config.toml
bias = "all"
tie_embeddings = "early"
init = "normal"
warmup_steps = 462
Each number is 50 + 12 x the weight over the matrix's rms, rounded and kept within 0 to 99. Layers, rows and columns count from 0.

# layer 5 MLP down, 256x1536, rms 0.0779, rows 109-217, columns 1344-1407
40 44 75 49 77 34 43 42 50 58 63 59 57 64 62 38 43 35 62 44 33 37 47 53 46 57 57 63 38 48 43 48 43 56 39 38 37 50 56 60 68 38 39 22 48 57 50 58 40 51 45 53 49 50 40 57 64 40 34 40 63 65 50 46
50 50 41 63 65 66 47 69 30 48 60 44 29 40 56 38 59 68 45 45 67 46 47 48 45 32 54 56 64 40 45 46 67 41 44 52 54 59 64 40 49 57 63 51 53 61 73 62 42 79 44 60 58 64 59 41 73 57 65 64 48 40 57 58
51 57 71 63 40 50 55 62 45 65 53 53 55 67 59 77 72 25 57 59 51 71 39 66 66 60 47 29 58 57 51 40 50 69 64 45 44 37 61 45 68 61 43 55 38 53 38 52 43 51 42 59 49 40 36 35 37 59 38 57 42 44 40 55
30 55 33 50 43 64 41 65 62 66 53 47 57 70 41 52 51 52 44 55 33 32 46 56 47 54 70 51 36 43 53 52 62 52 62 64 41 61 46 51 44 63 42 65 44 47 40 48 35 62 60 61 61 43 48 66 67 52 44 51 43 63 56 46
48 31 49 53 43 64 41 40 45 52 71 57 45 54 50 64 58 67 60 33 34 44 42 43 42 56 52 59 58 56 51 59 56 37 40 46 56 29 53 67 38 36 70 31 32 68 57 54 68 44 38 38 24 34 72 51 64 44 60 54 55 55 54 56
47 38 65 53 55 48 56 58 65 39 45 42 42 34 52 35 56 42 56 39 32 72 56 65 58 43 60 62 56 54 47 44 44 54 30 36 57 41 64 40 22 56 55 41 53 47 54 45 58 49 19 59 48 43 45 56 45 47 54 42 48 49 48 41
47 63 65 45 48 35 78 42 59 48 66 49 46 52 55 25 52 65 55 53 53 79 53 38 59 48 41 65 42 63 30 58 58 43 50 50 60 51 40 35 45 39 66 46 64 40 61 60 68 64 38 61 56 51 40 44 49 39 52 58 55 56 47 43
52 51 51 47 59 53 59 58 31 34 56 34 53 31 45 45 58 66 40 71 58 41 46 34 73 51 46 42 43 50 62 31 40 44 61 31 59 55 41 43 50 67 45 39 32 35 32 53 42 36 45 56 30 39 57 54 34 53 52 56 54 46 24 52
67 54 52 46 65 56 62 45 27 51 58 41 43 68 56 53 55 58 51 41 37 55 60 40 34 42 54 44 35 48 67 49 60 51 74 32 48 59 48 46 36 51 53 54 63 37 59 48 47 25 42 41 63 57 49 55 58 62 46 65 55 26 43 48
62 48 58 44 53 74 38 30 44 57 64 59 58 37 54 42 64 50 63 46 57 64 49 68 68 36 39 36 51 66 56 45 42 38 57 43 43 67 55 61 58 54 68 36 60 38 61 61 58 56 23 26 46 48 60 61 23 56 53 45 38 72 24 62
47 40 49 58 42 69 35 58 56 49 69 50 27 38 60 53 37 50 65 31 65 54 56 49 52 49 64 35 43 53 68 47 48 65 56 30 48 35 40 52 48 69 34 32 57 24 41 55 44 63 39 42 44 41 67 31 49 72 38 55 62 32 56 45
45 51 61 54 43 46 52 75 33 37 53 33 47 35 51 51 81 37 46 58 69 39 39 56 50 29 53 35 28 49 46 53 54 39 60 48 52 52 54 52 60 56 59 42 37 55 46 56 37 39 47 58 53 47 64 42 41 72 55 66 32 54 65 47
50 41 51 43 37 56 59 41 45 67 55 75 43 65 73 34 53 46 49 34 23 47 64 28 46 15 47 42 53 44 54 65 56 43 62 54 39 31 85 51 33 56 44 43 49 46 51 34 56 36 47 33 48 65 60 57 54 55 50 53 76 43 26 75
47 48 51 58 42 35 45 53 56 55 52 61 51 52 31 38 18 55 43 50 56 47 56 62 55 74 46 64 43 47 41 52 44 59 51 63 52 36 40 39 49 58 35 40 34 62 61 38 29 62 42 37 58 51 50 62 29 36 61 24 50 36 62 50
35 66 72 34 52 58 30 41 53 44 54 55 74 57 29 41 50 67 44 50 64 44 45 63 39 79 56 55 62 51 42 61 55 69 45 49 63 42 38 43 41 39 46 57 64 47 50 45 46 57 46 49 43 43 32 70 50 43 33 49 67 47 64 44
51 56 50 16 46 70 36 49 46 63 52 45 55 33 47 31 54 56 52 76 58 56 43 36 55 34 35 46 38 65 54 32 38 46 55 55 58 58 36 63 50 57 50 45 51 56 50 53 47 57 58 58 58 33 41 42 41 52 42 41 49 51 44 50
27 49 51 51 43 37 34 67 62 44 61 34 60 75 68 45 43 48 56 42 50 66 65 30 38 35 56 39 48 42 66 60 56 33 57 49 38 43 45 31 58 67 58 40 47 61 34 57 41 38 39 59 40 64 63 61 27 44 42 51 55 59 32 40
61 51 52 43 46 64 47 51 48 41 48 60 63 53 47 70 46 51 67 44 50 69 62 34 26 61 72 61 40 38 46 64 41 49 54 46 61 73 42 58 51 49 54 57 57 49 39 69 61 52 51 50 37 57 43 33 44 49 56 33 51 33 20 51
75 50 53 46 52 77 39 72 48 37 64 28 68 25 37 38 55 60 55 25 50 38 44 47 44 43 34 38 33 35 42 29 57 67 47 37 60 66 82 65 54 40 34 55 54 72 53 60 59 58 57 51 48 40 43 51 45 48 60 47 52 47 31 60
57 39 58 54 56 35 48 25 40 20 55 47 51 67 59 47 40 55 70 36 53 70 74 52 39 29 49 64 49 54 41 59 52 41 58 67 63 66 25 37 60 56 59 70 57 71 33 68 52 34 53 74 61 50 42 52 41 39 49 40 59 22 42 53
63 28 20 53 48 43 45 56 37 61 61 45 64 40 42 44 77 47 52 44 50 28 40 59 65 63 49 44 51 45 58 62 51 54 55 48 50 57 47 34 78 42 58 40 59 25 40 47 46 59 65 44 46 70 48 42 46 69 55 51 55 68 55 45
51 62 54 69 46 70 36 70 45 58 61 49 59 36 30 69 67 38 61 43 54 49 52 52 41 38 37 67 43 45 54 58 55 52 36 49 51 50 56 66 56 41 37 59 65 66 49 48 56 50 74 48 48 49 27 37 31 45 61 41 50 48 71 46
45 34 53 45 60 60 47 46 49 52 39 35 45 38 59 47 27 38 60 23 37 78 56 55 41 65 52 58 68 41 45 56 30 48 65 54 50 48 55 46 65 34 66 33 51 56 40 51 58 33 52 32 63 48 38 30 32 53 41 68 63 44 21 61
64 59 31 65 42 44 44 50 44 28 45 44 61 32 60 38 67 76 49 33 42 49 36 63 36 58 71 72 67 44 53 67 55 47 35 49 61 66 52 39 48 44 82 34 56 60 62 66 46 67 71 29 63 54 42 50 54 61 54 74 37 34 38 61
60 56 38 62 32 34 57 78 40 31 66 52 57 50 52 71 58 55 63 66 57 34 66 40 50 51 45 40 59 48 56 28 36 48 52 47 57 58 66 47 60 41 63 47 59 37 33 63 56 51 57 54 59 39 37 37 30 55 68 53 39 21 76 33
50 49 58 24 59 50 54 48 33 50 54 63 18 49 31 49 37 66 30 36 48 44 60 40 46 58 53 65 47 54 35 46 47 34 56 67 43 47 38 59 43 73 51 44 44 77 58 36 55 26 52 49 49 52 61 46 65 54 51 52 41 44 46 59
43 63 50 58 54 54 58 69 39 51 44 22 47 52 28 51 47 40 57 54 46 48 23 46 50 53 38 60 48 45 49 37 50 33 64 44 59 41 46 53 52 46 53 54 57 49 55 47 57 53 52 74 61 49 56 78 24 50 28 38 44 47 54 50
40 48 52 66 33 48 56 28 50 54 79 47 49 55 55 48 47 35 46 29 61 51 66 50 49 54 43 58 49 62 48 57 56 60 34 53 24 54 42 32 51 67 67 47 51 79 42 50 45 46 53 55 55 35 46 49 31 57 51 46 26 39 57 57
44 46 33 59 38 51 55 43 75 65 62 63 49 62 28 51 47 51 47 56 20 61 58 45 55 42 50 29 54 48 56 48 60 45 54 53 45 55 43 48 61 35 57 58 53 63 61 61 35 31 50 51 56 62 55 49 67 37 40 39 52 68 50 42
48 47 52 59 45 52 50 59 26 57 60 70 30 61 50 54 52 51 40 58 50 54 61 41 40 51 40 35 62 49 46 60 44 52 54 59 55 51 41 64 50 69 44 64 44 85 51 41 46 55 54 44 65 61 37 25 50 47 49 46 53 58 61 53
32 56 43 48 53 64 58 56 21 62 45 32 15 55 54 39 27 47 61 53 26 44 45 31 40 31 54 39 49 54 54 30 40 56 64 45 50 58 41 63 57 33 53 63 46 51 34 54 56 36 41 72 50 55 53 31 37 50 61 41 47 30 59 57
43 64 55 47 39 58 42 38 30 55 48 54 65 34 72 56 44 51 37 43 46 54 66 67 52 61 42 56 45 44 58 42 42 54 53 29 38 54 69 51 48 40 42 51 26 38 27 37 62 30 43 70 21 61 47 55 38 56 47 53 59 64 29 53
47 36 48 19 36 52 47 44 60 48 55 71 40 51 45 54 61 49 43 66 80 51 64 68 54 33 66 47 61 46 69 39 57 45 31 64 57 41 48 53 49 64 57 54 57 49 48 42 39 51 64 58 29 36 27 58 34 51 47 35 44 44 58 38
57 43 53 51 41 60 31 37 39 50 53 44 28 50 51 20 74 57 37 44 50 66 57 45 66 63 43 46 44 36 48 42 59 60 63 41 56 62 30 54 47 40 62 29 55 51 72 56 56 65 58 38 83 51 32 51 35 55 45 33 34 55 41 65
56 62 61 34 50 75 45 32 55 53 54 55 51 59 41 38 58 60 51 56 57 58 46 51 69 53 52 59 47 59 48 51 49 63 60 41 35 46 38 64 56 38 45 72 34 31 43 61 55 52 52 62 28 53 53 32 60 59 45 54 63 60 44 44
52 64 58 40 49 39 52 56 57 32 48 42 63 35 63 39 31 44 46 54 41 52 60 43 71 47 51 55 47 70 49 36 45 33 50 48 53 46 65 45 71 59 45 46 49 68 50 56 53 64 50 54 47 35 49 35 59 65 49 42 55 57 57 41
64 39 49 57 51 52 50 27 43 53 33 61 80 52 62 35 50 38 40 39 60 34 53 81 60 65 55 62 48 49 24 48 56 60 56 72 53 46 43 52 43 41 45 45 49 55 54 37 49 51 46 40 46 65 39 39 74 84 43 38 65 60 55 60
58 46 68 47 50 59 27 51 34 58 63 72 57 45 57 54 69 54 42 46 47 41 46 54 39 61 61 28 50 65 66 70 53 48 45 23 22 50 51 52 69 34 62 53 34 20 43 48 27 68 62 52 53 54 70 56 81 65 41 29 49 49 27 50
47 34 64 47 53 33 61 39 35 54 68 70 60 34 53 57 55 40 40 59 38 51 50 54 58 69 59 43 56 54 75 38 49 56 49 55 54 57 43 43 38 46 48 40 34 83 27 50 56 36 35 48 54 52 61 49 77 36 58 52 44 57 38 37
47 60 47 52 57 41 54 84 44 59 43 43 56 40 56 56 49 61 49 33 47 38 64 46 74 64 36 56 36 41 35 47 58 61 29 49 62 51 67 44 62 53 32 43 50 56 64 37 46 52 33 29 74 55 71 43 44 89 74 58 61 91 37 59
47 33 54 43 40 64 58 49 54 40 41 29 30 58 44 65 65 67 50 42 70 61 49 49 41 59 52 54 49 47 36 36 50 56 55 46 64 45 41 54 54 33 58 59 68 58 56 54 78 46 52 70 43 40 64 60 41 37 70 41 60 41 41 56
65 50 60 46 61 28 60 65 30 39 42 42 50 64 61 70 58 40 41 41 63 39 41 82 53 62 58 55 52 55 44 48 48 55 36 61 48 24 54 28 53 59 39 56 41 44 22 45 51 51 47 61 33 52 37 68 50 45 57 37 30 53 64 45
54 51 60 46 61 30 42 55 41 40 61 44 58 37 40 24 39 57 58 46 47 58 40 49 44 34 40 33 41 52 35 35 67 32 58 42 61 54 54 42 33 54 53 21 72 72 67 54 51 63 39 42 39 39 47 58 50 70 44 39 44 41 61 76
43 43 52 73 45 66 40 69 43 61 64 38 34 33 38 57 51 41 59 70 56 32 71 47 39 60 43 44 79 60 46 36 52 43 49 42 53 47 31 54 62 63 53 35 61 36 50 74 59 45 49 57 47 69 51 97 54 62 60 41 33 56 58 52
66 41 41 48 67 55 70 55 54 61 82 39 26 47 60 41 61 54 55 60 41 45 56 43 71 44 64 47 68 69 70 49 44 34 45 61 49 66 33 40 65 65 71 53 48 45 39 61 39 49 38 45 45 46 30 64 47 38 42 45 45 41 42 48
33 59 54 71 41 58 39 55 47 33 30 48 41 57 55 57 75 45 45 71 48 50 67 51 43 34 62 59 59 31 39 60 38 61 56 65 45 65 56 56 45 58 44 66 45 43 57 62 48 41 24 55 55 64 53 32 47 32 56 20 56 38 67 53
63 59 47 51 54 41 70 74 39 46 47 30 80 44 35 57 53 48 54 45 44 43 52 51 52 64 37 57 31 53 53 53 36 43 55 61 51 41 24 69 75 63 67 65 63 35 30 58 35 55 65 66 45 74 68 72 49 26 57 50 66 46 35 35
50 62 45 72 62 40 36 31 35 54 28 33 56 71 46 28 48 51 50 64 53 30 42 43 52 32 65 57 68 60 56 66 47 30 46 47 53 47 52 42 50 42 36 62 47 44 54 49 59 64 39 65 57 51 22 37 52 37 31 56 55 37 41 52
50 50 82 42 47 51 32 65 33 47 43 61 49 72 37 53 68 61 61 62 72 41 50 69 52 46 57 35 45 52 40 56 64 34 31 49 51 65 57 74 46 31 41 60 64 63 48 56 43 56 59 44 64 48 14 40 40 56 55 49 74 54 79 58
73 37 45 85 48 54 53 52 52 70 32 37 50 44 60 51 34 50 48 51 40 37 28 41 40 43 56 41 53 35 51 70 57 56 52 63 37 35 62 69 65 27 57 57 60 49 79 40 36 50 62 61 65 71 25 46 48 68 47 57 42 74 40 44
37 50 73 47 41 56 53 45 67 33 43 47 55 65 63 36 49 43 63 44 38 40 54 32 46 46 59 55 32 51 50 55 49 47 41 58 50 24 59 90 54 51 32 50 50 49 37 59 44 47 66 42 32 57 52 39 60 48 56 49 41 56 55 64
53 39 56 64 43 65 42 69 33 44 45 50 64 40 51 67 45 42 49 46 46 46 49 39 47 42 51 46 47 39 60 51 46 45 47 35 43 58 75 48 36 39 54 39 55 43 62 46 45 55 57 47 37 57 55 47 42 38 66 24 56 62 54 53
49 48 47 55 39 30 42 51 43 48 46 31 46 38 58 48 52 57 55 58 52 42 40 57 44 54 34 56 46 55 42 62 53 55 35 65 51 33 43 45 52 46 65 42 61 37 60 49 44 41 62 42 43 35 59 59 57 56 46 54 25 47 41 41
56 66 37 62 63 47 57 62 58 37 51 65 68 52 32 52 57 67 54 56 30 42 53 49 59 56 49 45 54 43 51 36 55 53 62 50 45 40 29 40 56 35 55 45 46 38 60 60 49 55 47 63 53 55 41 49 70 55 39 35 47 34 31 43
64 33 45 43 50 30 58 53 41 49 60 55 43 56 43 02 54 40 42 26 52 72 47 43 43 55 34 33 27 53 44 49 39 50 45 66 32 32 55 55 45 62 53 48 46 47 40 42 48 55 58 37 53 60 38 62 33 54 55 50 55 51 45 55
39 69 53 20 73 45 47 31 54 54 72 50 44 75 63 57 45 55 47 55 63 53 59 52 48 44 41 47 40 50 54 42 56 29 55 51 63 56 68 60 54 67 46 44 47 37 57 55 54 46 54 54 48 60 56 49 43 51 59 61 47 55 35 39
41 50 67 47 64 56 67 19 45 56 46 56 56 66 52 39 33 54 30 68 46 33 43 48 44 55 54 67 60 49 40 45 61 36 65 37 77 68 46 35 51 51 54 34 57 60 61 41 40 55 41 33 58 43 53 11 49 42 63 46 36 60 51 52
47 41 40 53 45 50 32 62 55 44 66 62 48 49 48 46 42 35 60 46 59 41 45 49 50 48 58 37 36 46 60 34 33 44 66 37 43 59 47 50 49 70 42 22 41 37 53 68 53 51 27 59 58 23 62 41 35 43 60 54 39 41 40 38
44 50 43 58 38 69 69 64 63 56 58 60 64 48 63 56 54 44 39 51 40 48 58 51 37 50 34 46 42 36 51 69 43 38 50 54 39 63 59 35 66 50 32 43 50 31 57 49 41 86 74 37 50 68 41 69 29 26 45 47 68 55 31 69
59 43 29 49 60 50 57 27 29 40 37 46 35 69 67 61 56 63 57 32 63 59 54 39 50 77 36 61 59 37 53 66 59 44 44 79 49 54 30 58 61 61 62 62 55 56 38 48 54 38 67 49 38 63 30 61 60 52 59 61 40 48 49 60
56 81 61 50 46 67 59 50 44 44 42 81 53 35 40 66 42 52 61 60 46 76 77 48 32 32 60 49 51 48 51 27 45 29 43 51 51 65 39 43 43 37 52 42 27 71 37 61 54 46 54 49 42 48 34 59 51 49 39 43 61 54 49 53
47 51 46 55 67 35 59 63 53 51 54 40 58 49 39 59 51 39 47 67 57 47 51 62 88 55 54 55 43 51 49 19 43 31 61 40 63 48 23 66 56 51 51 36 37 43 56 52 35 69 62 33 46 44 48 47 45 46 39 52 49 43 57 34
35 41 55 64 50 69 48 52 45 44 36 51 50 26 34 52 53 41 56 26 61 40 64 62 72 46 34 69 58 54 41 44 43 49 56 61 53 55 39 30 59 42 55 65 48 41 57 51 55 40 68 56 61 60 44 51 55 47 44 36 37 46 64 51
53 54 34 38 51 44 41 40 30 42 47 37 57 61 48 46 71 41 37 56 55 58 66 54 52 35 54 43 43 38 47 52 61 51 72 53 56 67 70 77 34 42 34 60 56 48 64 54 49 48 58 40 58 73 49 51 66 54 51 34 42 60 47 36
46 44 57 57 42 54 60 50 56 54 58 51 55 40 39 56 47 41 48 60 42 59 46 55 37 48 59 40 54 48 54 33 52 73 37 43 37 51 55 61 56 37 52 39 55 68 49 45 56 32 48 40 36 66 35 43 48 32 48 47 62 37 47 69
34 36 51 41 39 44 41 66 49 44 55 69 39 47 69 64 56 43 52 56 57 30 59 69 46 58 53 48 47 38 51 35 51 49 46 66 49 56 72 48 47 49 52 58 25 59 47 30 48 50 36 49 62 52 65 41 57 73 46 57 43 52 64 58
46 49 32 59 55 31 54 51 31 68 64 44 62 56 63 43 54 47 31 52 51 53 58 40 58 32 61 43 61 54 64 46 47 61 52 48 48 54 41 36 65 47 39 40 44 39 44 51 44 51 44 42 68 55 44 58 48 51 51 62 25 63 47 46
47 43 54 37 61 54 81 33 54 68 51 61 52 51 50 66 51 36 52 66 36 53 59 65 65 60 38 53 38 58 66 55 56 64 45 59 49 62 66 45 62 56 49 59 68 52 55 42 42 40 48 52 71 61 55 64 49 52 64 50 49 58 38 66
58 37 63 52 52 22 57 47 58 54 66 54 53 59 38 30 46 44 33 54 48 67 56 44 38 63 48 50 57 51 57 40 39 63 55 59 58 40 60 42 36 38 35 30 51 52 40 39 38 40 47 48 48 42 45 62 65 24 49 32 64 52 46 53
38 57 52 65 39 66 54 57 50 31 68 59 44 44 63 53 23 50 42 43 46 35 50 44 42 50 64 59 51 49 57 49 52 40 49 76 63 55 23 55 57 81 53 51 45 44 33 50 27 44 51 77 32 69 47 34 45 35 55 45 42 31 48 59
53 57 46 57 37 38 42 58 65 49 62 41 60 56 55 33 64 61 46 49 54 58 17 49 56 46 47 48 75 64 47 57 52 31 45 48 46 59 65 40 56 49 52 49 72 33 65 52 44 74 52 44 69 49 28 57 36 65 45 58 60 58 51 50
43 52 38 80 32 40 48 63 59 25 43 58 55 49 73 62 34 66 46 30 37 60 71 30 37 43 84 32 49 38 61 50 39 68 44 47 54 46 55 62 39 50 50 44 51 57 55 46 51 43 43 60 25 62 47 44 28 50 77 32 71 52 74 61
43 61 50 27 49 21 58 33 62 32 56 39 36 61 39 51 42 39 65 42 57 55 39 56 49 55 45 49 43 51 44 59 50 46 40 57 43 32 47 55 40 40 33 57 56 71 47 39 56 42 65 52 37 49 65 59 61 55 57 35 39 43 52 65
58 57 73 47 62 45 48 44 70 82 54 99 47 41 68 45 48 60 99 56 62 35 55 79 55 84 51 76 47 51 66 47 68 21 59 48 74 47 49 62 83 44 59 27 39 29 64 91 59 96 18 42 62 55 70 84 82 72 66 63 59 99 65 43
55 54 54 58 71 35 72 48 61 61 25 55 44 50 65 44 46 21 40 63 56 64 62 39 52 21 70 43 64 42 62 61 48 33 46 41 45 36 58 43 41 63 35 50 47 00 33 51 45 52 50 51 31 32 49 27 40 68 72 64 62 42 52 61
40 40 85 39 66 50 70 61 47 61 32 40 59 24 48 60 67 49 43 37 45 57 39 62 51 60 37 47 50 51 58 45 45 46 29 23 47 49 36 35 68 40 52 34 39 52 45 45 49 39 53 35 47 49 35 52 49 66 27 50 45 56 47 52
34 40 58 55 37 66 41 52 35 39 33 57 64 51 49 41 59 55 51 84 40 33 51 49 57 54 48 45 55 56 52 58 44 47 72 44 24 42 38 60 38 65 41 39 34 38 30 59 30 56 54 54 41 33 49 75 53 39 43 39 47 28 22 47
25 46 64 61 56 45 52 51 58 61 49 78 43 38 59 47 22 50 66 50 44 55 40 39 61 20 48 58 34 52 38 66 49 50 46 70 27 46 70 65 51 56 43 37 64 84 63 40 56 51 56 23 39 57 27 49 60 51 43 42 39 48 48 86
44 65 67 34 44 50 47 49 44 44 72 56 50 53 41 43 40 47 58 53 37 54 42 56 51 60 54 47 39 40 67 66 49 56 16 64 64 48 45 38 71 49 51 57 58 48 33 58 49 62 54 46 55 47 35 43 39 37 64 54 63 33 35 45
54 79 45 48 73 49 50 33 50 35 44 45 33 61 60 35 57 45 66 58 49 48 59 26 40 39 58 56 56 65 38 45 53 55 43 60 57 41 35 68 58 59 61 65 37 50 40 55 55 24 44 66 55 56 73 47 44 53 51 53 67 54 53 59
59 52 51 42 55 56 49 33 39 68 68 68 36 64 24 49 46 60 46 36 59 34 53 57 51 62 27 59 43 42 62 60 63 61 60 57 30 44 49 65 52 45 61 59 45 50 60 58 39 39 45 47 65 60 65 55 79 62 51 55 56 73 50 41
45 61 58 38 51 64 26 62 03 48 41 32 54 54 50 65 59 40 73 56 57 51 41 71 33 47 41 43 51 65 69 64 52 54 43 51 57 54 43 67 57 55 69 54 52 21 51 60 50 54 64 57 30 31 42 53 24 50 53 49 61 40 37 60
35 54 40 53 40 53 57 52 26 64 65 59 61 60 46 60 44 49 36 58 39 31 47 47 44 53 60 47 56 38 51 65 57 61 39 35 44 48 44 31 42 38 40 54 23 33 59 41 55 55 60 47 56 41 47 56 33 42 48 31 44 59 48 55
59 52 36 48 59 39 69 51 47 64 49 48 41 36 30 51 46 40 43 54 59 32 38 53 68 51 58 57 57 62 45 57 56 43 56 61 33 34 62 68 32 49 47 56 47 37 48 69 58 35 51 64 44 66 59 62 58 56 46 58 54 56 61 65
37 56 64 60 63 49 63 66 58 55 33 58 40 43 55 63 59 36 59 36 55 71 51 40 70 48 53 43 42 56 56 55 50 57 42 32 59 56 40 33 51 35 48 48 45 67 70 63 47 61 45 48 50 44 56 44 43 49 54 69 50 32 57 56
53 37 45 64 44 66 56 57 62 53 43 38 52 51 69 43 19 75 36 48 62 29 57 36 37 50 49 38 47 48 31 58 40 37 53 62 37 42 54 41 56 50 54 62 41 48 51 40 48 50 53 46 43 60 62 58 42 34 57 34 68 43 61 50
99 34 48 71 51 58 48 55 74 65 93 61 55 95 56 12 47 42 45 48 29 55 50 88 48 76 52 48 57 49 72 59 66 58 61 62 99 50 61 38 57 29 58 59 41 40 54 44 51 64 51 53 51 61 43 45 64 65 59 80 62 48 43 44
60 48 51 69 42 41 36 48 39 37 50 51 60 54 67 32 49 30 48 56 48 48 41 46 50 56 46 49 59 61 61 45 27 44 64 46 48 50 61 50 46 66 51 48 61 57 45 52 24 55 54 44 87 35 47 55 62 50 40 52 54 36 57 45
55 64 64 81 44 44 46 26 32 44 39 44 61 52 48 57 53 50 50 61 40 52 57 40 45 38 29 54 39 47 43 56 50 66 40 56 62 58 68 46 06 50 54 55 55 58 61 29 43 45 45 48 16 42 47 43 47 33 44 39 73 36 35 47
54 57 40 66 42 56 26 58 33 45 64 55 73 36 55 59 39 52 52 23 26 56 29 56 49 61 63 51 53 37 48 53 49 27 83 48 33 62 66 51 67 42 62 52 50 72 50 40 28 70 56 42 48 40 53 20 52 58 45 55 44 61 52 66
39 46 58 64 36 70 48 46 54 49 69 47 50 53 34 69 51 35 57 34 49 44 50 56 49 57 65 39 74 41 51 58 50 47 44 65 50 29 22 36 62 62 59 43 54 41 34 47 59 46 47 59 41 52 48 34 20 50 47 47 39 35 64 33
65 37 61 61 48 53 53 59 47 38 46 49 46 52 52 54 56 60 60 62 41 47 18 64 61 50 47 56 64 67 48 49 48 44 43 55 54 71 38 50 54 52 46 53 62 47 59 56 63 66 45 68 73 32 42 37 19 55 59 60 58 52 62 37
52 56 41 48 48 48 52 36 59 40 72 53 51 48 54 66 39 48 31 31 41 63 48 35 41 34 64 36 44 36 57 50 44 51 57 47 38 53 29 48 31 70 43 48 23 43 49 50 68 45 43 58 40 32 64 46 58 38 51 61 32 63 67 37
33 49 52 37 35 58 59 51 74 57 54 29 51 43 54 57 42 22 38 30 45 44 49 56 58 43 39 81 71 47 42 47 54 53 38 76 49 60 62 45 48 45 47 46 53 49 72 45 29 49 57 48 44 49 42 67 39 41 66 57 54 58 50 40
63 49 57 34 39 72 25 34 28 44 37 46 41 32 49 76 55 64 60 46 57 50 52 59 46 32 44 47 50 58 47 44 56 56 35 37 40 64 35 57 46 30 54 39 36 54 45 58 64 45 51 79 43 36 65 51 22 37 52 46 47 47 54 46
58 53 35 45 56 61 58 44 38 56 55 54 48 49 52 43 37 66 39 52 59 39 46 68 38 34 24 53 57 54 46 44 63 60 72 63 60 45 51 52 54 42 46 54 37 49 47 57 52 44 43 39 66 50 64 68 55 35 39 58 63 54 68 44
45 49 44 39 53 27 37 44 45 44 49 49 65 65 48 35 49 57 53 29 44 40 49 39 47 47 52 60 34 58 51 61 48 55 47 42 62 60 56 44 39 70 36 45 57 44 50 42 55 56 54 38 48 49 27 34 67 57 36 44 44 50 50 28
46 48 45 53 52 48 40 37 71 56 47 46 49 46 64 38 38 47 43 43 57 32 50 68 44 60 43 66 44 48 25 63 53 67 52 71 34 47 78 55 46 47 46 70 36 20 45 39 39 46 76 56 51 57 37 52 79 37 27 36 56 39 54 60
64 70 59 31 38 63 58 65 35 51 53 34 65 53 40 53 38 50 55 42 57 55 45 46 67 58 35 32 46 43 53 62 56 46 51 61 39 70 31 70 56 46 44 57 35 40 53 54 45 59 50 65 56 62 42 38 42 70 37 42 57 57 43 69
53 22 56 45 48 62 27 50 63 69 55 63 24 52 52 38 58 32 69 51 47 59 40 54 47 60 50 52 40 61 56 47 35 58 56 59 48 54 48 78 53 41 55 51 30 58 48 63 70 43 41 58 55 52 66 54 69 59 45 67 40 57 56 51
45 29 42 32 41 47 59 47 60 50 31 42 34 38 46 65 51 50 62 49 50 42 69 46 50 42 66 50 53 52 48 47 52 58 58 56 65 51 48 41 53 43 62 33 48 71 54 55 54 59 49 55 58 38 63 57 52 29 65 46 54 57 36 59
46 53 48 51 39 51 31 66 64 40 53 41 51 61 42 49 39 62 55 54 58 21 55 50 40 57 17 63 56 46 28 52 43 62 33 59 71 41 53 56 58 76 47 60 58 61 56 33 47 55 71 51 49 33 53 38 63 63 54 46 67 33 60 49
53 54 48 26 63 41 47 41 50 46 64 56 11 36 46 47 63 55 54 38 44 56 45 74 56 62 43 46 46 65 58 44 61 55 40 58 50 78 68 40 60 44 59 56 39 44 44 66 48 68 47 51 57 54 48 26 58 66 54 54 56 54 51 55
42 34 36 55 50 44 53 50 48 34 56 63 76 40 70 62 32 44 55 45 46 26 49 53 44 41 58 48 57 51 49 43 28 52 44 54 33 39 61 32 45 55 54 41 27 67 34 64 55 45 48 41 32 52 66 77 59 42 58 37 34 40 47 58
29 56 44 46 30 39 29 82 27 63 29 59 62 53 54 50 41 63 43 46 28 46 46 43 43 61 44 44 50 47 44 55 65 35 46 46 27 54 67 34 45 69 23 53 35 50 49 44 43 39 48 60 54 31 65 52 35 37 63 66 56 52 40 39
59 45 64 70 48 75 45 54 47 51 56 46 50 61 16 71 60 44 64 75 56 53 67 52 38 51 53 60 37 47 66 38 48 39 46 47 42 65 49 38 41 50 58 63 59 52 58 64 77 51 45 47 49 41 41 67 49 36 32 58 45 59 39 49
48 54 61 36 44 56 63 56 39 31 53 60 47 44 58 95 45 50 45 72 38 34 64 37 52 46 51 47 50 34 43 45 59 58 40 50 44 45 74 31 28 66 45 56 38 54 36 47 71 33 45 44 38 67 46 88 50 51 70 26 49 35 49 71
55 43 56 48 39 47 68 53 59 47 53 50 49 50 73 45 30 74 33 49 65 31 39 29 45 30 54 49 52 45 52 46 33 73 52 52 55 32 68 47 54 77 51 52 52 51 37 30 27 42 62 44 44 36 38 67 46 19 70 63 81 58 56 35
57 42 49 56 54 45 55 43 36 53 59 52 44 40 59 37 51 52 50 32 50 55 42 56 65 48 66 54 34 61 71 57 49 32 59 39 46 42 50 54 54 41 37 48 34 58 43 58 49 28 21 78 31 59 51 67 59 55 37 52 45 53 46 46